config.toml
n_layer = 14
d_model = 128
n_head = 4
n_kv_head = 2
head_dim = 32
d_mlp = 512
vocab_size = 2423
activation = "silu"
norm = "rmsnorm"
norm_place = "pre"
norm_eps = 1e-06
positions = "rope"
rope_base = 3810.0
rope_fraction = 1.0
qk_norm = false
attn_scale = 0.177
bias = "qkv"
tie_embeddings = true
parallel_block = false
init = "normal"
init_std_qkv = 0.0475
init_std_o = 0.00898
init_std_up = 0.0475
init_std_down = 0.00449
optimizer = "soap_variant"
lr = 0.00764
beta1 = 0.95
beta2 = 0.99
weight_decay = 0.12
lr_head = 0.00943
grad_clip = 2.0
warmup_steps = 200
schedule = "wsd"
decay_fraction = 0.846
decay_shape = "linear"
final_lr_fraction = 0.0
batch_tokens = 32768
seq_len = 256
doc_mask = true
train_tokens = 101000000
steps = 3083
dataset = "wikipedia_en"
Each number is 500 + 40 x the weight over its row's rms, rounded and kept within 0 to 999. Layers, rows and columns count from 0. Numbers have three digits each. The size before them is the row's rms in percent of the matrix's.

# q: layer 7 attention query, 128x128, rms 0.13, rows 0-66,96-98, columns 0-63
# k: layer 7 attention key, 64x128, rms 0.123, rows 0-33, columns 0-63
# v: layer 7 attention value, 64x128, rms 0.149, rows 0-31, columns 0-63
# o: layer 7 attention output (transposed), 128x128, rms 0.142, rows 0-63, columns 0-63
q0 104:503467529475545488559424558497491494427475475485541450508548482446532494486506479635554536478441551456499497515460415519525491522563573508491528548429514444533519459496502504545516507532528454
q32 104:470579512548468470561426458416477465434504502514515432457566528547523504522502512518548512525445436500537473490549513465516525444458495498468501576492516502556458530504537523521530457484429477
k0 090:476546478472433526492547505522589518483493548551496448523537414535564507434478491438462536451496530499475506518498517528454530535445528472560540502528487514511545513519491528534568566535545498
q1 103:506526486431411498474476506492401489478506539500483520463499562554511518520490547525363480527469441512524499471449480481450483492442499530457444533553463476491513534419482442521529530500445482
q33 103:447483484432533483499554451448530523471449508497518447500493501548518541515501515505430531390538475473413518432512478537490502499521533483538481573528414541526495503465490509488540521569561455
k1 096:518469531621460562515451451492464518478511521557509482459517525496513583501489549448494496481458489509504504517429497521532574497480442461501466465476411490533511460516443462456533442513486479
q2 101:530489494435447451500480433473432484409421522443489498466433524539515553545492511556511509519485471495496542513546455465484522576536502492512420535510452478528550513443501451540532477504486450
q34 098:500472523502559489530494503477406551472517498506541482475460589537492501455527433566557500533546562522505388510515489478507488492461530508457542503482516523574479618483536528521505497554473396
k2 089:470505505516482462473476484565461514501433456545504545509564529385513544402441544515541531517496519527416573453452556527525579488522492530539518460534511404503527572488558539509458535453544446
q3 105:505481513491449446448510518489496483449516474550511507513462439433393570555442565452445469543515473562533487440399575437413485458466463523478502498450494443441484576419462495542531494549459474
q35 116:467435504529472548528514471555553495470474500538451537496511458499475506544533444511518510528503495525480462490450489458437518519584540529429527532494427530491528521423506492476507474449480499
k3 108:540537500460522546468517521497490456485474472505535485464494566518535423516459436539537456493493583543485511498544528453532479525517477491535546396519541429492535489534515530524459505446506506
q4 099:498525522441573497490480507569527524487486467449565467515536479458520501476525461456503408521468506512474499537516546548454512477494433504533517495460489491457499389511446416467506473487510512
q36 106:560591506465585510518478533405501510521496478547520511448510489547507542557486509486546450505512490488506486452507515573506500538481517532438456495481509498514556441540537505550516526567472486
k4 111:471523565532498491493541463468523510400494574505522511513508448410462525517462522437457486483477488456438493485472477426547537471515503528533530539514493483532500490478423492486539486447467470
q5 114:494519517505504467482543483507449503520428443468531550495469512529514489537462552535490470517502542453498481485488435509500501454493518450449465498563524472526470558533473468438477539468535473
q37 106:567525509482526496570518561543383469473465476472559516562475558510453532495511439510511480539547510473552471592500488408484487542487444534480508523584471510490511468530534525487493466432505519
k5 103:547540471521538485479447481477575587487516502498543506413569528501439451542468441525477483436427507550508463485479554511478524513459515521557508523432479589516479443501539461508411519493509434
q6 101:472419595523482494466517553563528516511480509528513422564524422563533498426506475455485518503495580520466507512435514538458410500523448461476563554473480519501503438470465544489498538529543550
q38 102:485500534476502524483478491520441478562513469524475501557444551552464491493584537464489527462490408593498500470508525546587466501550517483530575458454530392494499497508438514470544526529532527
k6 103:567536431540534456504528457534494464532470460523511583513517458493531464424490454571406511440491497512494413472535505512446489482535555519485500474525548530524489424456508556518572505499541570
q7 112:519444455486529415524535465561504488442471494486487494450564510518480499529542466469474445456508457543513535517507592509480487555464521558456541535529467503492561488528420514505549495465470428
q39 116:523546475509588491448500502507550459551432494581513454458466487546476478497552481441481582541544524533481478502453536459560427554468474489476512555436426563523467494536483529501493540519513463
k7 098:482484545465515480504519479539463482470498427523518487521472446519454440479478522427549577534450474499539524463460448513426414523493416477472508478519508512474494533482416586468456508531503477
q8 112:505534508509508528483485520559472482515577500487508436422502512481573449515546458547491497433488461498570497478486587548510501512499491475469488454480510554475547488560519515520513559524516531
q40 098:442569477470565494506489437473544465574449497517502572425560466554512538480479534514479559484432557510559534428493532557567465555586453448481442466480553484503520440544536477549537540579544480
k8 098:504399518499435542486582443565497480465566501476505495467492513555468507434467493448510472474530498462473512472531486474463574370479463536571421488511530518474503491558550495508526577483549441
q9 105:506507496509526486515528465434427521548517492506499458521557494488597488587452487472531499574407478462476495511504469547486524516532438450523474566434442492518489521556552401482513471457486514
q41 109:469546492544573453539524530431482518462525481454545477484510513544534557484426501473522523560479470507494477456481507526468565473521529467525451564511475454518561523496589469537505514539471472
k9 108:536564493533543514470486472508492544429408501526567446557501573501547469534427550489465466523462534519443449503396508518412555470527546551533446502544496476482563575535457490492534558464497476
q10 122:517548447469531458452561461483477540510502461478490485556548544497461528546421498534546481506479463508498518518509541468503505443486529496451510489439479450483523521462536473508499466536451465
q42 091:515482558544547394472553454428526480483524503438486480504495489535486504488472467547545513426517500453517479447567538471464488439505546482552483522485521483465564459500477539444474469480462374
k10 103:489520448559534523470481557511472506453519450459455473574447525571523528492542560548520517505496519533527556448434436567529485509479501507530556485519564500522483503536524464537423520555480508
q11 105:479512563508542536468506514505464506475572443516483494431518493403476401528565507506506527489453479527504521536482543568476562481477491485493529478508543482497436479538459533464460536531499550
q43 092:451518445523495539451565522488502539490490545561524480508537446548483477509458540399502490450442461509485530572461477445466466437537487477519507566562485521575502492473527491500502497483559517
k11 106:574525518556490556520525493502453473540498504563471390426517513508504537444452501519460532507505510535530506509499510558469526519512530457533528546538470477489522508449491515547536497538468565
q12 116:527518487494498455543521513524473409503460509484490482450587513506531535523447511509504469494447580565581576509504463473542464560576582574487487466483467478500501495571484541576531427458465502
q44 102:469484493442506471526472493472512483412476505563500525489504512519513442489486501527464543487476534477512424504524480421523443461522557555405480562478487492444502507569463473448533472461486526
k12 106:560479548474533526444433443494512456458516532517580571556599441563484462492540513503575533507560509448519455485511518514467478487530503521433492464486512506510573473518486410488517428508564589
q13 124:499459510485527479452484484497491507500522430477502521458487466447447472519476482488482551496450449493567468494543493429505472490505501545574458480522547523507438547434528483439543502493464535
q45 110:469464515517529503464505472485507450503521487532537516496531473587448468422470421472494450511482475473412464515440495500518516502530520494539480527515484470483477489412459486413511586582496468
k13 118:424530454487467521476531492473465411537470490501510507511501536493476513472501546501432483558536510601511533442532475540508428632496547514381537493506506481484460480516485471455519499504493525
q14 130:477428477589480430429500396456489502467548524505471536517482520435506498526419542480502400543478497530491542533476528458528554550519493469502480467490454500513466525462492504526481479442465464
q46 104:515523501557496433521453593523492563504459465519596484451432454483555507556484501530500453463496465509485398503471487531530529492538589528462505497437438469538538530578517506486557523485468453
k14 113:445459453453488491506468451537509487587515492483433477471484453533563520504575553445507501560500575439504492398503488553487447511538516562501498491503512566449543478527456474462538520516491558
q15 150:494449506555415502461457495562462473493464471484518510455400479476577517395470471510502543503607552524513509452537477490535535453525599528513514411555495434540471473481476512514508510500529465
q47 119:587452451501390527467441492530544519482543538527438453490469536494468433584492573503501513479507482531547489568500503497529492524474482489538565467444486437526503513523555472534475514508519592
k15 134:435448495463574489502453492483525534594488529540469523474544417476553466545527530446524484555503588478479484511539464529543463475573499487450548466463489529510517533516430523503543529523473577
q16 122:515560456527510535524431506513455536484459444545493479481488481635506479488469454517463535496525461505458467429469472464528505554489518515549471497475451512564441521467555425488455521527495521
q48 115:521429470445510418532528465468506498501550493432465453494539568549509509518499485519442451490505547514552493560463525526507475513494422536474510536539447446440471490490479520443477475544447490
k16 111:549469469469513519516523516580481500531498466519505504581540545521495495426507526501464539542476463488521522529521543490495507492502526473531586564456567450537466432471503541549492548459476525
q17 120:528540496553538500462550558499411486488483478537546475471468510527460490508497453543489445546465447441511432501464509489477446487434444564465431540496493408476494493467483537454503526473450528
q49 105:516614491480418511460503524552456462425479440549544483513439511531479534403523432491492478461480488435484475473473462451468459446523513509535492536512512461451458497423444511470478462468527466
k17 098:501490501555554487532520551432490477451510481471513509410570444498624486443510492501516491465477498476533483487550470516484494525522478567493446470547538515489518487495542463522475503506448465
q18 109:440464511449421481497489500584523497520530493548530509509516468490483515547542470468574519437443463516522531556538541592530578504453561499536513464519491434501528506474506537511544479516459477
q50 100:543496525498523494484398481447577545505502490468450454497558469580483487508468486497570513489471542475537481488530506501508464501539485485551491536454509524554492538527570474518514413494490510
k18 103:514514492524562501523521431489583467500534477499417489493446443582489517535532458502487512516537539539535402516534515513463519495474466495497495525553467524497417470510484492581473559525527409
q19 130:491500511521482583552520534525554521485541546517493496476488446509459507491523446442549525498441452442467603483486438549422477480499499522591537538531508540412536494524544488463520538497621514
q51 100:426528515531507543527456544499501479540540462568508482537449486492540444422490497463500522507523504464543529513454406505504450557517537512524478516477509428543519499440540424433512575492474580
k19 109:519520421508507500480473470534516519499503465543446475525484437452533480466488440507531525426565528543513489520470533524603504512450510512518493481575461455517496446476509500461478524479530553
q20 114:567523427469541459517477520508487516469467488477582503499419476524410530462431529501483511461464514508511506493430474449387470556505420594447486472476468461512479536504517444537475465552480494
q52 113:480496486468448512517511446473543493485536422471500528520570529549476472476473471520485500462477477518546511544493516557472511479560528465523491478467501478523460567492585439471517525606447571
k20 100:522414465507514508494497484455530492526537462540501453524474457488457461460493485461501491434553538536529486545458457444557489452478459468485421465490478474505461513490535515546578542535494460
q21 117:512512467530473511545492558498528533534443474448486470514541516464534502528485595551509486482518454516526557562478484548443456481514496497516478517491494515417446496567434478563474438467483548
q53 119:426525450538542541515531476526539493503548537480560499552510389458470517539527510538616481527468530504498486520526409511513550533489434527531559502530475541547480522523591518506453519539510440
k21 112:489577563502544544530516546588470551523484531506497417442511459510535448433471532555482478473531526528564475497496497443526509546466455519498461437531476523511451534510494487552478475458504415
q22 120:522533549505519422483558494520509519448529401449507519502397474532535474505561516472554445449500521494532534585569495527520536481526543415508518535448459476585480483459502531460472418492476439
q54 091:569527479476500429487481566507562544463529478405556414513487542491485482465492495453614477489558543557511501483530476516498512505485485522485479440470467543519497539561461513465503541488552443
k22 119:506547471504514475499525522532504505477504419445573523533456414443450546445494489490487456494507512520460487490424530510453534505484472500540446473514485524497472486455473474495482546497495498
q23 120:510558546514517512518534531495519535606526452514458463534518554535519524403470435551483490494525448498473452517456520432499497547506473502508534499547553550451432495468510500475465493562492511
q55 123:532441564485557476595498523526480493492446522497472475457459536529531529388493486444449517550535548460560521514499536469521458571482461503422530437510500435460481504483510498493430476524459478
k23 118:520515469554434449510506574503465465497452544455549527503503536480458564479443456503466496490463510526482442527490506479532470551497474466483529488564506429586509500447538504570473522514528441
q24 117:513500513504554543431469509568555467517485562542499506479461534447487487532427444520454492491537447508456479473494470585500467510455448470514490517468455460490508519509469484552530531499481507
q56 092:507453537604592547443524513535545584543489450483512570521468498438451442547514499434533527530448478532537489522544527515511466519564483510531510526455563445480540479538473447468467509454469538
k24 107:495459534519456515511458562548592527523511480459478568488439562532529519570511532468506527556494461466477467494476496505537437520506444545542435544518465516541526518436433450450616528479489398
q25 128:487443511463483448569460437514490567549517392435479489492557548505502443537389495511468508478519514446468442498535495548454471511497465505518501554515490498483573462523513443442535540460481476
q57 115:464525464492549521544490530393494512535479565445585546473455500522484438535511432479461516550482480444481448479518492461576535527466465573448486496504531475524481509450532467469541543529530470
k25 119:536477512498509468571391473485541590546532494532477496463499515436514510508483491491469487503556509556519511487500545604541456545439604543473471532474553460542523532444458520460507520475494517
q26 123:457434544445491478542518475533584452521492543581454505486564457482440538503518516502475474502466428518586525506466445569470490561480442416522524477472506531531474484470473539564526536517538476
q58 110:513493468447484454461488481481458489489565508463533561508555451514385576582485497560586431531446503514556521547421438527437477542507488437489510468433453496558446469532536470539524531496501533
k26 107:517585487472590518500447452549513537473476507509502501512430503528455493498541508514475428538518591482501541555413527508536473542471472524446540548484534452438503539495461437533521469492548439
q27 119:474490482521477472464493484480434468503500449436488528491467495501519479488483519529586486531538523445520532443514495519519487447479443521472597458549521554529502492473554465542414463518536535
q59 104:495519552494513493480519454600584434414469548488519445520576523502523488516509520505448416426469389563492468535466537547502482515597588551499538510532526512526508469510497489480566486535479549
k27 114:501613497488530559503510462514510513498504467564457553509519447455494568540546541477477476431487500533503504519508441527476472475475536402546437495473536556532516487528519526557401501543533535
q28 125:512522508586517518521558449507511483515521469417485444513536505492525518597457487508526533517496571545462450561486495546552549456514539449502574551446518498512509501545525531523505534478505495
q60 101:558507527603475437503536532503443427598442506487496485465474574475567515433483446525458489562444549509453504544522478523469550557464482537560451513471499451475492487460493494524526552503501531
k28 120:495492503492498521524499540548575488442502503573509509518545505487542513586534544546475465557515418483522474558414541537471466490476509537450573482499547521544530483503502525469516486571581534
q29 127:503466476504462500529491460474497483424571503511558545516443471440509495504506552483448465629486444486461527500466520492427567445522421478546501579485516492487407499466435477516516482576477515
q61 115:482483543514468501504458538518415488490531546482521455523490578544538507506445440514404482503427487496542479481472458498503468491549474529480480593483513498494450484448414499480513511472546428
k29 113:441476488496483559513528536461499551528514458593510504564503480526519464486471483501456430490430469516559479490499555494449527482506436527581495563519550429449466531473505439424530471490517521
q30 113:483579476487547546427456509522497510541511556492516505530540538496473529529540524496454482502472527500447440486507517461467519542560533507537587531559515406525511545451442497476549504534501446
q62 111:562444484480492429388481457476474471515400487529478523533504528506443507504430505531536485483450470523598489462459544494443482545574558489421497504489505512433497510538511573515540454518505447
k30 108:468526536561478487508412456517443545514544497496587523527446510552490549456457479527508506552502496452455468506528472458477547483482489492542559519376500573460484443473549481472499496540451508
q31 107:494436497520387534533492505484395502439474495523497460488496497526568502466470507475471498502495500493534520490508525456543492556587529527511488522450537478547547497472548490492530487497455522
q63 122:477480505469486600560467471554557472499516533494458452429500401472562510493567560533495569408496509530513447546487495560524477507555521479457500477401564521523538439493468541481478532502548515
k31 113:543462408481523565482487508438497511529447467502496439509461476550526548596545534482503603534471435477534491542450448467469477529511486512439466422521496521470547433502442521510526430511462486
v0 073:477513529510457567485463520455470538520491430498503496487424576546551547455486483508547468503465455462444543481484490499569484517499523551481612533461491480462488502518548482559541473472449503
o0 089:510455487546479489585487572523479487486458476563505514571489478482507563460509531449494482461477501556468572509492434507493481480546539454545536560521474537500461492428539578489447540563464416
o32 102:561521539440499472425578514531473546522520538434525449443607472505512412540508511539514522549514554446515499508484501541445465470465441551505528476538573492520536463564457474476520514432579492
v1 076:543536508476492518543521497460438481562502522476441545503473500480444501457540512497522509519530474463505427491506521469473497530438494484525485473474588475492453556504508488496503538518450484
o1 098:506446541540605483526521427490564545426566491510513405500560438545555424450489546513469501520500495476477481436438486549463563538523540430480531525488456520528526462536493539477497451487447461
o33 097:479555410458450509398490522526477432563423546493509502503511506475532533536549475495470534451497499507530545481580490551487506461506461498553515464563525502407569533515508478512485576469505533
v2 072:507514575500462458403468442546446477571519550530450503430451513474514509556510464501529510468465446540480505489515498520492544432551548518504481435456518496576523494529500530482510535493589551
o2 099:530516559476442472458507484544427508522565524479497583471470507420489555488488489466522498490510514468581507524475486472470594507456479492477495467615595446508461492512507510564482537497474457
o34 097:490496487481484523587485555435511467511434527500514473480575522542533449485511517447436508426496527446458492518567485563546522556493566584516502492499512533547515502461488481491431474502474526
v3 066:525521491516471546455472541522498517497479526571457504464470580397463443521458518580596471463486531417492467552452509557488494528404465452522526508449537461450555540521475499504483527459478468
o3 084:491506481600548529495443527545509537426511448503523541525478535462519438475515543504493514542563508501499594558477551585446505517531576475513503550536509513538484528458490520408429484493467519
o35 091:524551500516450418510520457470481497552459488405452407501521540459549575497461438373447472474444499461523491483549463448490502533456470581503482457476519466544464512514476455489451510504493459
v4 074:508561548470493509501529502504499525435512455430569519593488518480481436509494529516478547468476495532439446465501479463503482497497536529460492482487449521482615479473435485494530491518425519
o4 093:550540535510524550517476519530442493488496511562485511506517497441423508574510596531582485474403479555510561522532518466517541536493578547537546523477506494489520500488495488504502391435506523
o36 096:486396504527496471522555479481539490499429501531456472509512495520487534445460387515513460488524473484548443472457472442466433479522423438513497534458453488533442488464521496463498509507571415
v5 079:548426482489448500483517546470433475423541553502478500541467515544549527538514524490420516477474506523526470468606514492505459431565616504446465516522476460494548522482451537468501550538521520
o5 107:531535487467528576520498548519514507582524529443479480421674506458524536524550518494498530489429577534541528537523521514481547561544498469564480527507467479540554451509527492563476516438506471
o37 088:429530443567562498567530463501558489440449487559513518563477485493444467513448522469515427523513460489515560496459434503508541480511508457485493557484436630524511581523474505500485504475465453
v6 071:483506558483534450479439490506490486490539489535515536503499494515471458534509370486519548446559547424478531511526498487552559454465468510541496472489484463497480540445503541500493416438570540
o6 091:600505503505455539524544468544438505500493556522531523543516494488491465495544480480530473524543461449469523531483530424458493499529489506516478545495535464500548479490503479489459452440458547
o38 103:429491494530539398516501598500567564478510480513516488458514549505547464499475519466511536522434512507505496504475467526479510549478511517451506450498489530475507462531469441471489548448509463
v7 073:489526511516470440499497493549452434504498476535525489572483516517554514504481548501449512503443481511522490421419527551505530533519435406459473581497434452506476446513557531450416553483501439
o7 102:512499542527511492472520516465492496481518431520496557536535406521507436457523619464494527500543482575537515474529538462405466503472497481473567518517552515526489511504493528514498434429498536
o39 092:512535463454507538495539502442518475431467489478461483489471491489490491538495480604522493507516489458390518494507470509577542516491543569451508434510485533511524543563473504527504529570469511
v8 086:577437541526491476480468551424508521497496541558480383433472465451523511507482502480465502493584496527470510505539511457532453491434502600494462550461474501441466476552516520530468536507473492
o8 105:496487497492477483561467491494534496553510540580496539477489453514473521525478564489422438491454488614489474516426457523566488440536512470485379464493512522564535570460545512499440501539460495
o40 100:502569446532540443496493497536449452523502486443511588543526595503426480577494474474554498546409504511492437525489482521408552525476493510477580584478459511464468464505477491490532508478523517
v9 079:540552476493517540565453485514521401459523467463523491515445453505506562440553526467450523565513483559416596515461472450527510552462484482548566576460457449492515536486496541579547460450517560
o9 104:477470503479454390459498462556523494536435524443452524553513558494484480483468464482441547449458554499489506468533539575482583457521530495455535519488467504570486459470507482520452469491544495
o41 093:458542499526537517477496485488488481496485516551510485484529474550498545520483568551563455549496469469565483489508518436490526493516473490517477477509569513439524530452512439503534490442512462
v10 082:447443440512508517551477478531531532560483530514495463542529456498605477460450450457529541495516529436475458429502477532533464501479489468494495513497498464513530498499541485484537456529592523
o10 108:510482498497478492434472548506528405496472507524487473535498450467548515521544547498578543518450435510545589488529514550485541553505521484471559463535467532491472504523422542539545514540515500
o42 085:510491517479529412494470551480462454471501517435571565452479453427442497489486526468448443483457517532528476492418515523526487506510511497535524483527469550507519549576502493464490534502526560
v11 080:536484470412451444531437488468496473491551439553550473508447552538501448517528495444488597457481505440487529486584472535551483463569529492479495544484443510480521482413480507504511556567499496
o11 101:494483475496531438481439487474466465526499443550462511525487496496526532457520478485509517453536455527530546467545486501529503523531466500546453543471518468464514484503488493507482486427480478
o43 098:491445552604533525514524552507461534503480553453526486464470434441497523512475472453482453561476454504499491472462452473473563445476479505487512500429482592502505511486504460458512489440520519
v12 072:534469500493558526474526591419529483427490565478502530505530473577428503450534458447461414461504506444579518474528514530440514446505534513506402516519457531526574477471497520532496470466493444
o12 090:459420463496490470510500402570516519499606489488431472524576598510479493553490509580490503477496514547553560538474496476472527493527462471499508567451576526434572450512516519565542478474473502
o44 093:495518487530421506451509451518502538493458535540542564505474437473514514534488508520552475511468526485475435534446475477494479479525433502491502497433437479537473559499495514499534535614488507
v13 073:432427444543539540471504510479460513506483455477525578483550433430489491435500548528440485478516532486530534501480570537524520520523470413488414517444486532493458467471476411506513477493508527
o13 087:526439464424501477432550497470498470513458425503377518433483471506527507495553540477505513449523570507492545603513512457538558462518524490553488471483471489481538509491552585470447453505490456
o45 102:466540504558474545545496451498591540468550559526511440495542535498520546571502462532513482523493493486549490444481499549539432489514580600418604511466552434477548541524531528547539540495475565
v14 087:495572507467561530444517550490541507488514524453477485515438551491525550546438472489520487526541474508538574527529525497487590571476513554462499495508505542499541528507548499498512539557442452
o14 109:528524469444456455505511456497491557491592527487506542476523511498427454564578450496477567424541541506444537546547485509537468499461477528502560520461522536466430531550543565550561506551565455
o46 102:472503479530541494491520454413464472480456460454534504539508529488503512503481560523436479559435429454511403479482485449476474495569479450445448488557453583513460453451406473454536454478492483
v15 069:485515536461468515473463560495496564428480507526472518517531449464531544405558503517497465509485482503421507474479564469560518518518520409611573456508482431548540552588449590495479448562478471
o15 086:477390505476509491534481484484559522536469532496557471522527492538489488536466471549574436525435455477475503485462528505451513428516537508537451516497517441550435617446522388456472495537476465
o47 099:518533443495500499573472425478485436495495522547463498442534532461535464554483525484463563477510547544552451508486443547528425504511519503400519528518538552524460428531500490568538510481505439
v16 077:482472519523538539561528475528501463483443532447469395489409464488552478527464514448449443441455506553514404507502464498472462540469421528538487479536474558443482477507523439465514525500502534
o16 089:440507517450490521498471412464490530484449489487461537612449466453531504502523603509496518517495526512543445446429433559495518513550415493488533521509443522487532505411478514500482430472494480
o48 107:519512517502491484495533522527458523565569442478517608478535533477434518514508512483554471521505485499460563513506518465527547523445521570530547457487524445601441485540488518574515532491507488
v17 074:626515460516544461453514502477535442547432439460521461500492541527509486504583534480485487503475427563499485523449498513492513478488518554523553509552487501511446474484516511578426439492485421
o17 087:463492517457496528463482566490541562551555487459489493517524494548511488481529534458517518522495536528515488494490536486516482481543419522506612532454481525465524497561511564535519550490522543
o49 093:532540432521483534469540564515419494504509515439490518509464539464504501500482437481545477518523469499520517428620442485492489506455486527542406542505458423469498482540516449409459513434474526
v18 066:458472515554570522487539500465494539569465441452430519455494497520531534493506502502462507481492474485495496446464487499495477583531494538493494585533502480509530505544572485482485561532495540
o18 094:465528492402513408543510524496507532507517448564474490594462456515542506531550492484502520546518541545419517495523490441507504562479504499508479489504513529570492534442555475455442495548521514
o50 086:567427528439459557468496534559428518492487504575524455463562517399474480468494517562471483469556506516554457542478526551481531461507500505494518466528488460482469503494498503555510499442431439
v19 073:494479454428421570554459524496509507485468560448546483444528561509493562506472536530465545445565505571473476425518537496537526474527556568528485504527463485537524525459516524525441526477527474
o19 096:509448496467484510446573483549396605483559490490529505525512497459488474505479489568477534516508496547516494543488464547481517432561475479555500481500539478555452544502581474539496549514482492
o51 088:457528526421419474492477514491451514513489435527456486503463499489504461475529485506510452496546583525532556504495507474485529489414468492602499489550444487515518456530451498513511561558573496
v20 079:444471469451564483480533483501573564551479489491468428465485509588524471481464495469491467545468487517483608463453513585449515494531469434542464504475506507490547538554518445523470559483492544
o20 092:482473526505494500532540490554514461494460455464481479467481576472446534461509491438530552468585585509531456459512515548501500508520507513527640504511512547487542462602409542492510548483489533
o52 102:589433489501476473510508511445437528387546527516482531464476470391502531542527503479567494508537449471484484512472529472457485538469511497474458445556507427571476529501565483476542447515535498
v21 081:480497429528567514497559473479494579445464499411559574509445461513505451440465522434463504566450445537480527472500579488487468526609501518524515476519468474449500461453497481483533462490499562
o21 101:418560507507465506523535400458554503527522531449445546473543505531505517502544570428536508504524526476581532493530483536469498508549460509514599459505552546516516481558567502553553481495552587
o53 107:560528525475466473525445557560495425577454566529511448457554511435546544514477541572524538477492562527505514510452518545577599450431535438519528459492524520469523466467476482546565530404544490
v22 077:465461476468515504483532448517518548557496515555539431521518499557433528551529488503515477445599531532456457426533522463514510480481473491467587533510474510527535498488494560517520487547507502
o22 086:530554486534549502528532472483524548561574492430565503449439508487518467577461458492473448519474497536489500510455477422432486568388438515493437501479479468528527440474523489463473524532546503
o54 102:491462605531520514458489495530461444420489578451488537548537474469499523446478440552534512499440450461478474473517514495504505523530536460513480509499498515456401513552459435513503565528485458
v23 063:532544508479620517543589501471438514460488472483484523497480481546480461572507573590554498478468472466493542522581432494547560462514549462493510507569504500598439541498554627516442486479491495
o23 096:453437472416492546531445490487528529526577513480483499451539535509537480558534450466509525547530428483513547436541490401507473459408509482503497551505535489529501470369524474511520479514557468
o55 083:562543468559435437577552568478511453478534534585528505498470532489525518462477494500474448483499524560444474556461485525438485520539452536559489495501513508427520455609478520442466523483520521
v24 080:516448479496456519485503498545527488504485507443459536467488472524516457509541552534485468480563550458546457534479550475466471517516615530517482510493479430502456485553515488525572487487546493
o24 103:437491475552530518528524491473513495496503515547525560508509500521477522507492483428459462516404511558523474534443467427433519506510479462521521466543422606531483504478525458427460484567513466
o56 088:500539492437508472513475467490429506476414515450548464538472490535516568425488449524542516540556472468446604516553601493574524524498510529498480563530537463475545504508528536525508547503497478
v25 079:419479465461524486580493503474573462536408555523522580480515463517529451487528489558465501479488485502449438486473399475500491455513521457560430510497545506589490483550513501464462483477561449
o25 095:556509540509531567466549505523555414505500605557529415527541520444511497519528461504465556488529474461567460500518560505435512494510530512462511542457527554522526428453525463534498539453504423
o57 096:454577518455485411442460509468417551465521361454476508513498538453459533508479505572473449437530504511482517519473462490531531545486519484457524493515514467447482515552469507543417484571461565
v26 074:505441493504543421427438564450501433506460449445486486533565449548497514544506524522581545513551480547506460469476460545455466445491497461547467473516501524480497554499576551489462471551484568
o26 098:531487500479503502471482415474534515432490478454497428549498514520408489442451457541510533463500501511564453456533578574473523472512477528470453462491472531459467459467490520514468531514493535
o58 094:522493517508463548490525524588477482470507534584545553484530540509533502493519522450474529490491530486462568522452476425419477492490497506534517507527480516481487538534456526453500449457535537
v27 075:527518555488546579486491477492509473395446575522526415504519487513506452570473466543527541500483546501465542524509462443467481520493447553541470537464480483481531523512510486536495504447453498
o27 087:565527497485450521527541467492459501398508436407565404479514540529525456517547518520416468486472526525528530477517424514440524447564521490470492519507416604500489481600459465464491481454525521
o59 098:510522518507540491444506573481555439541533463476488528507449512558449461488530496487511510541459504505518401529504527500540447562488420493474487491467549478438470504413503474476530497581435442
v28 070:451500473448558498429541517473500577520508516570508514545446528530497484465470523521518440458543557539543490482542494492447470506489496469423438542489555482493429528613512520509457518457522546
o28 095:504590506499516499499547429518467490544481462555485514526598515596534449509493444504425495506497496476511504440438484509555466513457485522493516474571459568528438509473478492498482524451457509
o60 083:484449494517496495537471468484491467432486532448453461496515486429497537523443487552561448498501469486502531469426509514440558471538504485531483527558470558476594481486572471516494512600504493
v29 077:565507544481533532588524425527477479426475486446534521536534464426530526487532542525545556526420485488557512473522536507475443547541536524482446560495501559513517507434528538506473496452497515
o29 095:477464514488464399506474485471461498488516444534465499546491529452472533562515503394476537544550528523471468448583460509434515465474509522436474511466526493478476511467561471507433461412493490
o61 097:543553464454492481469451525561518488474512518480518513466446427583420502437444458571546506483449460526542507465482544514538489478552446467547467532489493462505492547475482483535521512544469507
v30 075:445524497492485498617509421532485519519523535454447428453457473446506514464522466474444525482473452501515421427533501451472528544552480490458527455536503564442489464507554526613476498521465492
o30 091:472513494440443440559459454537475553456527538567551476547514530443542519463485495440494536548521541500485492522517500539456475534423531489470533503556494579576446528436497467475441506472446531
o62 103:494450531542483539470558487509515429526498442498472530466573433470464431521515533502555510599513500554569539487476511451564517511467480534544540535484546480486529476509486528496502547496487588
v31 079:481463483562443489522539528451518531530482503462484485457482496424554437505520516570512467603504595464511531454427507518541509491455421502534583488489507463510477551498536432525517447484451558
o31 096:429480475505525537455456585427463483501533492522474552446440426475491491501526442492442500535438540493562524479490477517520499452529527513493574482457493500473519545488438521544472505495477492
o63 094:524494467400473475488520525571477542521509532519458452545610599507478476580468560516512513425474466539504449533512525482502553508563461468510447465530519518544506487504546470470556511472492560
q64 105:566524488535495523504507524443503512541533488445524514512465605458509526561538531467560526445441533559520548425527519525490506466471450539507486492391520484469461550550510546476484470491469517
q96 077:515532416565490471493546465559533566515557452558546471554513427442531524438569554534565517455439404551480475468545519473491589511455480574492498474523492477488529484507548530454509472450457485
k32 092:573512560526559522500495481455519551531476562527561491499392509529541524536515472458585523455443495514492537428519537483413533442511457535515450481434536493458542520568524536497536512500504474
q65 077:453498471475473485560512449580479506427500472523455543546565532543505462475526502544469486516585436479504485551448458461532435536500562509537485522606480503553537446472475462536503537454533521
q97 058:482434570467505515508472524448548415487433485478488541567522540554434499477446438461431473560546579416502498576504494493498435465571582526496555509524487444501490510481476452492473485473452511
k33 060:599530480543514532507484443497605484537551536502566497521526536440470490542606547443537568411443492458446555502498524459533553531430530483504501528450495480453484501525547525495491448481484568
q66 070:527427454572486516502585550486509514494435495540513542488563488448557537476560474553541496453481570564509563533471495428496488610547511488469473499535498456537528489467482461536563513506567589
q98 054:496529463536515468492469466533565539456409545506535514452546500523500486466449584452498502469504515509507488482501488521571604515438434447480456438507490449585615519471501520522567488451511492